Part of a small language model's weights.
Size: 14 layers, 5 heads of 32.
Each number is 200 + 30 x the weight over its row's rms, rounded and kept within 0 to 999. Layers, rows and columns count from 0. The size before them is the row's rms in percent of the matrix's.

# down: layer 3 MLP down (transposed), 640x160, rms 0.116, rows 545-639, columns 128-159
# up: layer 3 MLP up, 640x160, rms 0.127, rows 546-639, columns 128-159
down545,097,238,205,227,161,141,239,185,159,233,221,245,226,220,180,212,145,189,165,212,217,198,166,182,214,188,211,186,242,217,216,233,154
up546,106,217,216,235,261,120,206,202,215,149,236,215,172,218,204,234,244,158,193,188,191,205,163,253,186,268,138,223,169,207,203,205,213
down546,113,140,182,231,238,247,192,196,211,203,195,235,244,186,225,189,235,191,162,196,191,202,228,191,209,181,214,218,249,183,237,154,208
up547,093,181,245,223,226,206,194,201,196,220,203,205,236,255,226,139,189,196,182,172,144,195,185,219,218,178,225,161,218,154,235,216,124
down547,087,224,239,212,208,229,233,179,207,194,247,200,245,150,193,227,220,176,162,183,205,192,156,208,238,233,206,220,166,217,218,200,190
up548,106,226,209,245,231,177,206,144,253,167,225,177,176,211,206,243,197,202,165,182,177,203,188,187,208,272,226,135,214,240,173,195,191
down548,111,234,174,206,260,193,241,241,241,240,216,202,234,206,182,208,254,159,197,159,235,164,183,215,188,225,191,185,167,208,198,155,200
up549,100,196,205,231,194,233,258,220,216,200,198,207,256,158,168,149,200,198,179,196,152,190,223,177,209,180,174,147,201,114,240,193,177
down549,097,152,221,200,225,252,201,202,154,161,145,185,226,164,213,220,247,203,125,244,182,254,227,233,263,193,222,230,176,160,196,126,200
up550,087,205,237,231,211,148,257,213,191,195,235,240,193,238,230,161,205,166,275,180,201,166,236,193,213,258,125,236,219,191,200,206,245
down550,084,218,242,200,180,228,191,155,177,219,155,177,184,200,187,192,201,223,204,190,204,218,163,206,201,187,220,200,219,184,186,229,162
up551,095,232,200,222,174,169,193,161,179,199,213,259,205,212,175,225,242,183,254,193,173,162,252,174,186,164,185,175,213,193,241,171,204
down551,099,204,221,164,175,251,226,181,236,246,222,204,225,178,155,159,232,167,182,230,238,185,238,198,156,150,243,208,242,242,206,203,167
up552,096,181,221,203,232,211,196,200,244,202,230,210,202,227,171,193,179,207,146,190,272,160,227,217,174,187,208,126,167,196,194,206,180
down552,101,216,154,234,215,193,243,222,181,155,218,246,181,192,162,181,167,202,226,163,231,186,232,201,214,201,148,234,204,193,172,199,185
up553,101,194,209,255,228,243,199,200,219,192,217,221,195,173,226,212,188,211,215,216,180,144,214,186,204,203,161,107,183,168,234,216,245
down553,110,163,128,163,202,213,262,197,247,219,204,195,204,224,166,234,189,230,250,159,184,169,224,187,226,230,179,144,230,181,191,218,169
up554,105,238,205,239,190,220,133,223,185,185,265,246,179,192,207,207,255,146,186,182,197,200,167,218,217,174,238,177,186,190,257,208,194
down554,110,272,193,120,201,201,192,201,176,224,200,188,209,220,222,259,173,165,198,181,218,222,227,260,191,196,194,184,185,189,200,198,207
up555,114,236,180,211,236,196,209,191,205,176,225,230,189,207,142,188,188,229,241,199,267,202,206,222,175,249,116,219,176,181,212,147,208
down555,129,206,188,215,167,218,164,197,151,173,220,208,157,223,150,207,165,212,182,184,228,227,145,222,168,224,201,183,225,212,173,238,195
up556,107,209,183,226,222,160,247,194,197,160,251,263,248,216,220,162,242,202,221,175,181,191,170,241,196,250,223,226,182,171,241,142,204
down556,102,162,201,187,177,241,189,259,279,195,180,187,213,172,150,192,190,130,274,186,158,240,218,197,203,219,210,252,187,212,203,204,159
up557,104,240,192,220,205,178,196,223,181,217,216,189,223,175,216,171,244,186,270,166,247,166,197,215,180,178,193,226,216,258,199,192,157
down557,099,164,168,198,244,215,216,197,184,210,186,148,143,174,128,200,183,235,149,176,182,205,220,212,195,181,197,184,164,262,159,190,188
up558,102,172,202,240,172,168,174,255,199,211,209,243,204,208,155,188,203,140,267,207,216,200,270,206,256,191,240,148,162,206,178,131,198
down558,094,186,239,211,178,232,214,234,213,199,206,213,185,223,219,182,154,190,214,165,190,191,156,188,193,259,263,141,186,186,203,240,273
up559,098,196,282,210,181,142,180,217,213,177,219,232,227,238,174,159,178,214,200,199,207,182,242,230,224,168,162,220,187,144,235,199,169
down559,093,206,196,217,243,157,219,201,207,200,224,177,219,215,178,231,175,175,196,185,210,151,226,194,193,211,181,230,220,214,195,185,176
up560,100,196,215,215,166,164,222,238,158,197,253,228,146,244,199,193,179,153,231,225,228,239,197,180,187,225,147,175,146,156,223,222,111
down560,096,207,233,212,236,246,178,126,232,153,177,200,203,204,226,156,187,208,168,214,178,172,181,219,222,198,187,253,241,200,219,211,198
up561,099,245,213,219,213,230,195,193,178,196,197,187,196,163,180,251,241,234,181,182,231,201,144,246,181,193,189,204,253,164,214,167,188
down561,097,244,212,182,199,227,156,206,101,192,217,233,176,204,188,206,130,187,240,191,197,166,187,195,147,225,207,190,187,248,169,226,183
up562,101,225,174,259,218,127,257,207,226,132,161,176,192,257,162,189,222,159,205,183,195,217,185,196,198,228,174,194,160,173,198,183,201
down562,100,203,234,234,168,203,234,258,146,196,187,209,212,217,196,226,232,202,214,179,238,227,189,209,198,153,237,256,262,208,191,191,215
up563,106,213,194,199,207,248,153,140,235,187,256,205,180,247,256,211,178,186,250,177,195,234,159,173,227,246,172,223,198,170,209,215,182
down563,099,187,197,196,210,212,204,235,198,198,226,253,163,219,261,225,189,185,214,248,274,164,177,190,268,208,177,191,210,179,229,164,229
up564,102,199,193,203,193,137,250,239,232,186,225,245,193,196,214,201,194,209,205,176,176,148,190,195,227,287,200,124,161,207,210,185,177
down564,091,153,190,247,243,238,265,208,143,168,202,210,203,187,157,155,173,200,241,190,213,201,182,197,200,202,213,219,208,167,180,190,216
up565,083,225,208,227,232,226,183,174,225,191,206,257,248,218,143,219,217,193,195,193,222,184,259,222,202,156,180,185,253,191,232,205,207
down565,101,190,188,221,224,234,199,257,245,172,214,242,198,210,151,197,238,179,209,154,215,246,217,168,186,190,180,179,235,188,240,176,171
up566,103,190,223,189,230,170,160,210,210,195,179,222,167,236,197,237,197,184,247,206,255,164,186,201,214,174,134,189,243,240,180,209,159
down566,099,231,230,163,171,241,178,152,192,230,178,164,216,220,171,255,164,184,137,211,215,225,193,205,156,192,223,195,159,143,215,213,208
up567,100,254,277,223,202,195,144,144,229,211,210,224,230,171,221,198,196,229,178,188,175,195,224,126,233,195,181,185,253,138,286,173,156
down567,089,172,189,225,162,221,170,200,103,155,232,275,187,224,202,169,182,198,190,186,203,174,182,247,242,224,220,233,190,185,128,223,203
up568,099,220,255,237,179,191,169,190,246,204,179,263,170,214,204,221,191,152,173,203,243,224,206,130,223,222,216,177,231,200,225,183,218
down568,104,221,156,183,183,238,166,143,188,154,207,186,204,211,204,122,165,227,192,178,204,221,175,231,261,193,191,185,228,187,171,182,206
up569,092,208,176,206,219,198,249,232,176,180,199,164,203,276,231,154,200,173,179,235,225,163,189,211,198,203,232,209,186,197,267,187,239
down569,088,250,215,228,133,183,191,184,199,192,215,265,227,145,212,184,242,233,252,194,190,187,234,188,229,215,197,187,138,193,177,257,199
up570,097,195,221,232,162,154,251,247,218,195,176,232,252,198,228,154,261,187,218,199,134,177,248,181,163,217,135,216,152,179,186,151,173
down570,094,243,201,256,225,212,172,164,196,225,190,178,132,232,199,212,198,210,186,168,224,239,222,207,190,219,199,147,172,204,149,234,204
up571,096,224,220,203,199,228,224,165,225,166,198,190,171,231,222,190,222,204,197,172,193,169,190,258,255,213,197,196,250,171,196,214,205
down571,096,246,155,229,208,241,227,238,136,177,179,207,149,228,205,229,171,177,233,199,181,251,156,201,197,222,190,186,208,170,110,198,203
up572,111,205,166,215,145,226,196,216,217,152,220,201,247,250,184,171,163,175,224,185,224,216,189,180,207,220,211,169,225,148,201,190,164
down572,109,162,195,169,261,208,156,265,173,185,236,133,203,195,182,246,148,203,225,212,204,167,174,183,182,217,137,225,177,179,168,184,204
up573,088,220,214,230,227,191,187,216,208,221,222,215,198,202,193,160,201,204,237,207,222,169,230,180,192,152,217,197,172,217,227,194,200
down573,085,161,185,188,171,202,216,188,212,179,190,221,221,195,189,190,200,193,152,227,230,248,199,202,187,217,161,212,221,188,148,213,209
up574,097,210,160,219,174,186,275,214,261,178,239,182,213,215,248,194,171,174,216,219,244,196,188,197,217,251,202,185,230,191,220,238,199
down574,098,212,182,219,213,196,206,213,163,188,200,238,248,225,176,195,225,171,216,179,219,174,295,225,203,149,163,241,168,209,209,244,194
up575,101,222,232,241,178,174,177,168,222,173,178,185,177,192,219,205,221,190,211,177,168,184,228,170,169,157,217,197,215,169,206,176,198
down575,107,192,230,261,226,168,159,219,208,173,242,197,203,197,285,151,212,210,193,223,158,190,244,204,177,159,242,194,168,196,188,183,201
up576,121,243,237,206,164,212,217,192,226,244,276,207,183,179,147,193,189,180,241,153,228,241,241,230,217,146,195,184,189,169,213,220,236
down576,137,231,207,193,159,240,178,230,183,215,209,243,245,188,219,203,219,182,184,142,184,197,212,160,202,215,187,227,239,206,203,222,230
up577,108,217,209,223,178,188,188,255,238,188,245,216,198,184,215,156,222,181,200,158,210,164,229,222,183,209,175,176,197,179,239,195,207
down577,118,242,203,190,202,224,260,233,235,207,214,159,183,242,178,180,187,152,161,193,219,171,158,230,231,212,192,232,229,208,259,177,189
up578,099,205,183,234,210,142,162,234,262,249,248,167,208,174,197,206,142,220,181,169,244,163,247,186,194,138,232,165,232,203,220,218,185
down578,103,215,213,206,239,251,168,205,222,217,200,209,154,227,230,188,207,205,239,222,225,192,207,185,203,192,226,205,175,166,157,197,216
up579,093,229,186,187,174,192,179,201,214,198,215,218,192,185,163,253,156,213,238,152,290,213,175,199,123,189,230,238,205,212,201,171,160
down579,087,236,234,144,206,171,219,228,132,172,190,189,153,167,197,218,189,248,236,190,180,217,219,191,200,225,205,141,233,223,203,196,199
up580,102,234,197,241,218,280,196,223,236,152,235,211,234,233,192,162,161,231,195,251,201,190,228,191,190,217,180,193,177,217,193,176,196
down580,105,167,217,231,217,213,194,207,211,207,181,166,196,184,159,225,156,230,154,195,247,168,218,171,198,175,147,201,174,232,180,221,215
up581,095,236,183,197,144,250,213,237,294,178,184,210,249,227,208,180,182,184,190,227,190,192,218,223,187,166,249,193,199,227,221,205,185
down581,097,223,219,231,208,141,258,189,216,216,189,234,193,210,192,211,194,184,243,207,215,208,220,220,187,197,173,269,164,183,206,162,234
up582,084,226,210,203,182,191,199,152,236,211,204,237,178,242,195,215,221,176,271,154,209,227,214,221,191,189,192,240,216,233,189,193,184
down582,094,229,229,206,205,195,150,192,218,191,226,244,177,248,204,198,199,182,276,188,218,264,182,218,201,196,220,271,217,231,213,166,179
up583,102,208,195,212,255,190,179,210,242,190,204,209,223,187,192,230,176,212,240,160,263,260,193,228,159,183,189,192,222,226,232,229,262
down583,087,167,179,218,202,210,195,201,158,235,256,153,247,182,199,241,176,201,185,215,200,260,196,156,113,177,203,192,193,164,203,253,206
up584,097,253,284,251,182,211,206,193,206,157,220,268,227,211,216,200,246,236,194,199,223,214,232,217,184,156,156,183,230,208,220,211,181
down584,126,193,233,255,192,145,245,219,195,133,242,210,211,179,188,217,223,239,172,154,228,167,204,221,203,238,191,144,220,195,206,256,152
up585,074,254,220,213,196,194,178,191,214,224,184,218,156,213,175,169,235,209,254,239,194,200,189,240,161,220,171,194,256,178,250,189,174
down585,077,237,237,220,210,182,207,192,227,213,207,222,184,217,208,196,195,215,249,207,227,236,202,172,182,203,187,188,226,180,282,183,169
up586,099,227,194,207,173,184,175,269,215,180,169,231,200,241,184,202,194,178,190,212,207,188,188,167,211,198,212,206,197,226,204,178,163
down586,095,175,206,203,165,205,139,155,200,201,284,221,246,178,199,234,212,202,233,220,145,183,182,174,172,227,185,157,195,184,197,236,228
up587,111,227,217,218,173,209,176,192,174,214,216,221,202,231,183,159,230,163,191,179,181,183,223,238,191,200,171,167,244,182,221,213,149
down587,111,228,204,172,197,208,213,127,173,169,203,274,214,205,166,245,271,171,174,280,220,197,198,216,218,210,213,253,172,196,207,145,144
up588,092,204,178,208,187,182,240,235,216,185,196,240,208,249,217,225,177,190,194,147,141,145,223,205,199,202,193,234,165,181,228,117,201
down588,088,134,204,166,182,209,176,197,138,187,186,170,226,187,221,214,228,201,229,181,193,204,211,220,151,232,194,241,206,219,216,203,177
up589,109,182,194,215,233,201,189,261,193,215,251,206,190,196,233,204,172,212,216,161,183,177,174,236,247,153,210,196,208,232,193,175,208
down589,116,243,183,214,228,147,227,201,166,190,243,195,215,203,245,220,199,212,176,159,194,173,217,219,187,223,180,229,164,241,222,135,218
up590,110,173,187,237,206,192,219,268,226,209,190,202,194,204,153,178,234,223,232,148,204,192,205,187,217,210,156,158,218,129,212,165,259
down590,099,192,199,194,202,199,242,254,172,179,236,213,147,174,228,187,252,217,221,217,245,182,149,183,228,202,174,160,189,226,194,264,171
up591,111,209,255,222,260,156,218,213,212,157,183,228,186,184,177,215,196,202,183,207,224,225,198,179,193,205,148,158,186,144,226,191,138
down591,125,226,207,229,174,173,162,174,179,198,136,241,168,180,179,235,199,156,181,198,183,165,197,182,180,173,251,198,170,186,205,236,221
up592,076,257,219,242,197,219,155,157,178,192,228,203,173,208,177,220,202,184,237,211,234,163,198,217,179,230,188,238,231,201,222,129,179
down592,079,223,210,218,193,224,182,200,230,180,218,195,196,237,195,197,187,202,235,198,218,237,219,233,173,195,204,231,231,168,242,187,184
up593,092,217,189,218,221,161,232,204,170,225,278,241,177,213,211,190,198,181,217,212,253,160,186,209,182,207,181,205,178,286,222,219,132
down593,136,213,177,204,197,150,222,194,197,161,217,188,226,204,190,195,214,191,236,220,204,186,184,228,189,173,234,223,189,228,207,185,224
up594,092,247,204,200,230,207,220,152,179,167,184,265,193,194,189,190,204,248,246,207,226,241,173,218,188,210,200,223,238,246,205,213,255
down594,083,180,216,194,248,207,225,213,201,214,297,187,215,144,252,201,163,167,120,184,183,233,187,137,259,224,211,201,174,147,209,211,219
up595,100,218,292,239,228,138,224,194,212,179,221,201,188,187,152,186,201,206,224,231,185,176,215,201,226,195,193,215,183,239,173,154,127
down595,101,212,186,201,170,213,160,287,172,140,214,199,191,155,190,200,230,237,158,164,218,157,211,210,142,192,244,233,248,219,187,177,213
up596,113,183,176,229,188,227,203,217,211,153,222,235,169,208,126,194,214,168,173,243,195,219,190,192,218,251,141,178,176,202,218,193,180
down596,121,210,261,187,210,219,216,207,208,255,211,148,143,239,214,190,184,169,221,247,202,189,191,236,238,159,225,168,198,240,230,170,192
up597,078,241,235,244,208,213,142,182,216,175,202,213,237,191,129,187,244,173,182,182,205,214,195,218,205,184,166,182,292,113,233,181,207
down597,084,222,230,228,202,201,201,198,216,204,188,244,185,198,142,206,210,190,201,202,228,215,208,198,196,196,193,189,218,164,271,185,188
up598,110,224,194,190,200,112,187,221,192,188,191,221,205,243,146,202,175,172,226,255,264,200,229,204,190,190,192,165,179,161,201,227,160
down598,110,148,198,260,187,218,170,168,246,171,174,188,184,260,201,197,242,240,152,161,208,185,196,222,232,193,204,186,248,213,149,149,281
up599,108,220,204,206,225,136,206,197,181,184,269,200,224,189,216,193,237,175,170,244,166,172,165,198,203,162,216,222,250,126,223,199,167
down599,111,249,257,221,149,229,164,214,233,231,168,171,203,193,235,174,143,221,197,174,201,201,215,177,222,247,196,163,264,211,209,207,208
up600,093,249,204,222,222,188,210,216,213,213,244,221,188,202,268,202,214,202,206,163,195,205,182,139,196,126,203,179,180,188,184,160,245
down600,082,228,128,207,177,163,254,183,140,183,146,178,217,211,197,163,164,139,197,200,254,202,174,214,212,235,193,195,213,168,197,244,189
up601,099,217,265,240,181,172,212,175,228,184,185,216,218,182,173,150,196,221,219,202,230,221,193,242,270,234,184,127,232,153,181,169,167
down601,102,230,214,245,165,237,178,202,146,196,203,229,217,240,234,235,173,245,182,253,222,164,242,232,244,193,248,174,196,230,150,230,231
up602,102,234,225,218,213,166,139,229,218,201,197,212,184,236,205,262,228,201,160,187,151,197,181,159,222,257,174,182,200,169,182,175,182
down602,093,198,226,250,217,173,188,180,183,155,217,198,177,171,174,181,155,254,207,204,198,209,212,192,240,133,226,171,220,167,183,239,173
up603,095,203,246,220,234,230,202,213,217,184,217,230,189,174,231,206,193,236,152,220,203,188,226,148,235,209,195,182,175,170,250,195,237
down603,087,203,205,234,182,202,176,168,214,277,263,247,207,211,174,245,182,150,201,232,204,184,169,195,142,205,205,200,120,168,169,240,183
up604,102,240,265,212,224,152,245,193,245,178,226,205,179,213,154,178,169,170,214,218,202,209,231,208,206,197,221,186,203,176,191,197,185
down604,090,230,128,195,192,178,237,176,156,211,194,143,184,215,228,140,200,178,166,219,203,196,196,193,221,216,201,201,223,231,189,191,197
up605,086,218,218,261,204,188,162,213,176,194,180,226,191,194,181,186,234,233,208,197,195,202,232,224,155,217,146,174,236,182,197,230,146
down605,076,247,130,164,185,210,216,208,197,180,214,196,187,158,158,170,188,200,194,185,229,246,174,213,168,191,217,199,208,236,189,192,185
up606,105,209,229,238,235,196,174,218,163,184,198,238,181,226,189,222,189,212,177,179,185,192,187,117,215,207,114,203,173,200,180,189,172
down606,107,214,226,221,179,206,192,152,166,240,218,178,258,246,208,208,186,192,206,246,183,188,261,176,179,206,176,198,126,191,221,211,190
up607,101,208,291,221,246,158,185,191,248,142,234,192,172,212,196,210,212,131,179,239,181,282,176,183,208,217,175,212,153,193,179,219,144
down607,099,222,174,240,228,226,198,184,206,227,174,197,196,239,255,181,233,171,237,162,170,281,232,196,249,207,209,199,157,170,216,231,209
up608,103,205,181,232,200,208,223,234,228,161,213,219,179,186,234,229,185,192,169,199,257,181,215,161,214,202,194,116,234,194,167,206,179
down608,101,222,225,239,228,203,228,215,123,192,193,229,224,212,227,230,150,185,221,181,144,163,197,152,183,137,181,200,187,233,194,202,227
up609,106,242,175,202,168,186,238,242,242,163,217,250,216,197,148,144,151,167,222,194,176,150,194,192,158,174,182,172,207,164,198,178,217
down609,110,263,200,235,160,221,203,205,237,199,219,221,216,179,160,188,221,216,227,167,234,172,202,246,201,191,245,141,182,205,177,206,181
up610,103,245,207,236,157,195,173,201,248,185,178,180,218,235,216,223,234,215,239,179,234,227,230,178,184,197,204,217,196,217,178,204,195
down610,099,199,194,204,166,179,201,232,235,175,212,175,224,173,233,254,190,240,192,200,123,193,173,219,195,165,157,244,210,238,118,145,227
up611,106,222,191,230,147,214,120,206,254,194,183,193,168,165,180,223,224,198,208,217,188,233,213,132,186,211,173,141,212,205,201,226,237
down611,105,223,182,188,223,195,232,221,230,225,218,197,190,177,164,219,221,159,213,232,230,203,185,183,202,253,285,193,155,155,204,183,151
up612,092,214,206,202,167,209,151,233,212,195,195,202,194,187,172,162,159,182,202,179,216,217,200,159,239,186,197,157,188,199,193,206,165
down612,089,202,198,223,198,180,217,203,146,215,186,101,203,215,179,196,183,191,164,205,178,240,183,146,216,198,216,233,156,248,257,185,196
up613,101,237,238,205,183,127,201,204,231,179,162,213,231,205,147,196,238,201,202,217,215,187,213,204,190,220,176,230,192,169,178,180,148
down613,105,155,206,195,249,212,160,186,174,203,197,166,189,204,197,164,219,164,199,225,203,200,249,206,212,196,148,188,176,240,265,199,159
up614,102,238,222,228,241,225,238,202,218,214,192,192,177,240,168,197,181,164,193,254,221,210,216,201,204,253,211,181,146,225,172,178,176
down614,108,204,193,196,201,284,198,200,206,170,225,158,205,189,213,156,234,165,229,178,164,206,140,215,233,178,193,192,142,236,183,194,238
up615,092,230,203,200,221,192,191,205,200,193,195,219,272,168,206,220,211,226,153,153,188,166,193,200,208,202,208,181,207,222,172,230,218
down615,091,215,180,214,242,201,225,204,212,164,200,168,149,187,214,239,243,245,235,198,191,252,209,166,207,152,180,245,205,162,239,210,187
up616,113,235,227,233,254,223,213,204,202,180,259,227,164,247,194,225,153,149,238,156,189,212,254,174,204,158,190,189,165,207,232,211,171
down616,129,234,180,193,196,116,195,203,217,153,236,232,214,223,243,202,199,216,156,258,209,235,244,198,224,199,202,236,230,177,174,189,179
up617,104,225,194,231,211,189,225,240,177,187,200,235,169,197,232,188,235,135,249,214,170,219,155,176,214,189,110,239,133,156,171,181,188
down617,102,261,134,231,162,227,187,204,182,167,196,126,184,180,237,228,207,171,275,226,242,228,169,166,228,207,186,218,216,230,204,210,212
up618,091,230,260,201,228,191,136,194,231,150,216,247,256,192,229,197,173,237,201,220,206,197,205,195,207,204,204,144,169,143,202,214,202
down618,092,191,162,162,193,120,256,218,180,207,190,179,195,189,202,205,265,223,197,164,209,245,228,242,206,257,223,198,203,267,191,215,186
up619,094,168,201,228,188,188,191,187,169,202,210,223,191,166,162,200,236,217,236,225,241,199,191,148,184,179,191,194,242,226,165,196,217
down619,098,192,191,201,221,201,165,175,218,230,180,219,180,186,219,208,152,221,219,203,210,150,235,178,161,171,197,284,141,175,200,232,220
up620,105,207,233,227,200,198,208,181,213,167,187,209,176,208,131,170,205,160,181,192,168,226,180,192,225,220,159,174,179,214,195,193,153
down620,111,124,252,210,212,230,243,195,191,200,246,165,241,211,203,203,225,110,164,237,216,261,136,215,204,182,184,233,244,172,223,167,200
up621,103,192,180,199,214,174,179,178,215,180,195,197,220,187,210,224,190,203,203,151,192,211,224,228,202,217,188,224,234,156,224,191,190
down621,092,210,226,137,222,205,167,186,215,198,203,201,183,222,227,174,176,217,288,191,193,179,214,169,273,228,223,220,198,204,234,216,121
up622,098,191,224,212,259,191,202,191,189,234,259,250,203,189,236,210,178,190,175,184,173,209,181,117,230,206,192,170,213,114,265,163,241
down622,098,236,201,183,192,198,199,178,250,190,194,160,183,220,182,223,193,186,152,189,261,228,270,201,193,197,186,220,196,203,186,195,199
up623,103,201,183,196,191,219,240,202,219,165,202,293,221,208,155,196,266,120,219,214,184,212,148,179,167,221,179,215,210,175,216,195,144
down623,099,184,210,191,192,230,177,200,137,179,188,274,169,148,225,152,200,171,217,195,233,213,142,164,142,182,226,217,177,200,206,184,200
up624,076,226,218,233,154,150,141,219,176,156,226,224,192,176,190,191,235,188,191,210,192,143,225,221,168,216,193,178,201,169,228,173,182
down624,092,209,234,209,175,187,183,213,223,125,220,276,190,185,193,226,207,187,223,153,235,168,207,249,208,198,205,184,204,192,269,188,181
up625,108,245,215,215,164,182,154,198,228,231,216,223,191,226,181,169,223,196,270,216,247,228,199,260,186,209,233,193,154,237,210,202,192
down625,105,211,208,229,133,168,204,192,240,195,199,224,234,196,166,184,228,215,211,193,189,185,156,191,224,145,224,192,235,198,187,185,226
up626,097,219,200,201,206,157,232,240,176,151,215,233,184,250,186,175,243,189,225,192,166,253,202,186,153,175,195,205,232,167,201,242,219
down626,087,219,193,213,231,186,209,220,191,237,153,167,243,167,189,210,237,211,192,200,168,231,236,207,132,209,218,193,231,174,191,240,184
up627,103,218,214,192,250,166,258,174,162,163,271,227,205,237,246,162,198,221,208,214,204,206,235,187,201,187,189,186,189,198,186,150,174
down627,099,178,214,251,211,182,173,222,211,199,168,127,215,182,200,189,157,221,233,193,231,192,168,228,237,206,192,219,201,190,208,197,208
up628,104,245,179,217,181,245,182,190,180,173,211,194,214,236,192,172,191,199,194,207,298,208,212,224,182,169,191,179,249,215,209,212,177
down628,103,184,146,213,181,199,220,173,211,201,181,160,210,179,160,225,171,242,195,200,180,148,194,169,161,190,137,216,191,247,216,233,181
up629,105,212,228,200,206,139,216,234,223,164,214,268,185,212,157,227,209,161,189,221,229,123,243,197,181,195,199,207,136,213,240,167,195
down629,105,210,183,215,258,165,199,186,155,229,149,232,196,203,171,216,179,226,218,217,204,230,178,223,170,221,217,205,157,214,182,190,175
up630,104,243,231,235,183,131,166,217,255,190,221,177,197,168,226,155,209,195,211,210,178,140,245,250,176,202,165,203,232,229,214,233,169
down630,098,180,200,211,193,220,174,232,216,187,194,180,184,176,191,271,166,180,175,189,267,202,174,164,191,204,290,196,180,218,189,238,204
up631,090,227,204,228,193,192,160,200,277,169,172,224,185,202,182,225,137,205,243,169,216,188,203,123,221,161,170,172,220,234,226,140,198
down631,087,200,165,182,196,243,233,284,136,222,243,178,211,175,234,153,233,235,248,208,226,224,170,209,202,211,166,237,207,174,202,241,207
up632,097,244,190,221,201,191,187,210,238,259,181,215,172,169,250,209,223,181,220,175,205,176,166,231,209,200,232,235,245,153,188,196,166
down632,094,190,187,213,163,191,233,177,224,189,200,150,182,161,170,239,204,197,219,134,166,173,185,169,195,221,199,242,216,200,177,199,250
up633,099,233,205,213,197,241,204,181,178,171,221,239,207,223,145,180,227,112,233,195,184,192,212,220,165,194,118,214,184,178,189,202,131
down633,093,185,132,180,243,242,180,182,201,143,223,200,198,151,205,192,195,181,200,225,181,240,198,200,233,189,203,238,257,190,152,222,208
up634,101,213,199,228,237,185,202,192,223,172,283,210,226,279,199,164,147,199,202,168,191,186,158,189,177,206,244,229,211,227,207,147,187
down634,097,199,200,148,243,154,252,212,142,180,203,157,241,177,135,186,203,186,173,212,212,238,218,168,146,145,136,210,198,198,213,175,175
up635,097,237,233,203,179,255,200,162,210,162,194,185,218,271,197,186,193,235,172,156,214,211,200,162,220,217,190,202,210,212,189,139,178
down635,093,179,244,201,170,215,170,201,179,248,195,232,140,212,196,178,174,165,172,203,221,291,209,234,183,176,224,161,190,226,182,199,211
up636,094,193,233,213,193,243,190,203,202,178,234,177,224,287,188,122,158,163,180,199,206,158,209,181,135,137,210,206,189,163,234,193,170
down636,088,199,200,132,297,153,202,206,202,186,180,223,240,130,238,275,245,202,214,159,202,184,186,221,215,182,185,226,200,218,157,206,182
up637,097,200,198,197,159,201,166,217,230,207,166,239,227,201,226,204,227,211,211,178,191,213,245,182,146,189,137,207,204,210,177,230,166
down637,096,234,182,198,188,209,170,214,183,201,118,192,193,144,199,189,179,188,205,167,170,164,172,203,204,169,225,242,224,234,234,208,210
up638,090,185,263,234,141,159,201,192,196,241,200,211,201,188,182,205,240,224,202,163,208,202,198,241,164,161,161,206,208,227,182,170,154
down638,093,177,162,151,189,210,182,167,173,195,209,193,217,132,196,165,189,201,235,200,215,176,185,192,161,176,209,232,180,202,216,212,241
up639,094,216,178,237,235,168,190,243,216,156,216,252,233,211,232,194,208,203,249,212,277,225,260,153,166,224,205,170,191,155,207,198,251
down639,092,203,123,140,225,170,246,179,173,210,214,184,230,194,214,201,207,183,206,222,194,226,256,203,204,173,238,186,185,233,169,300,216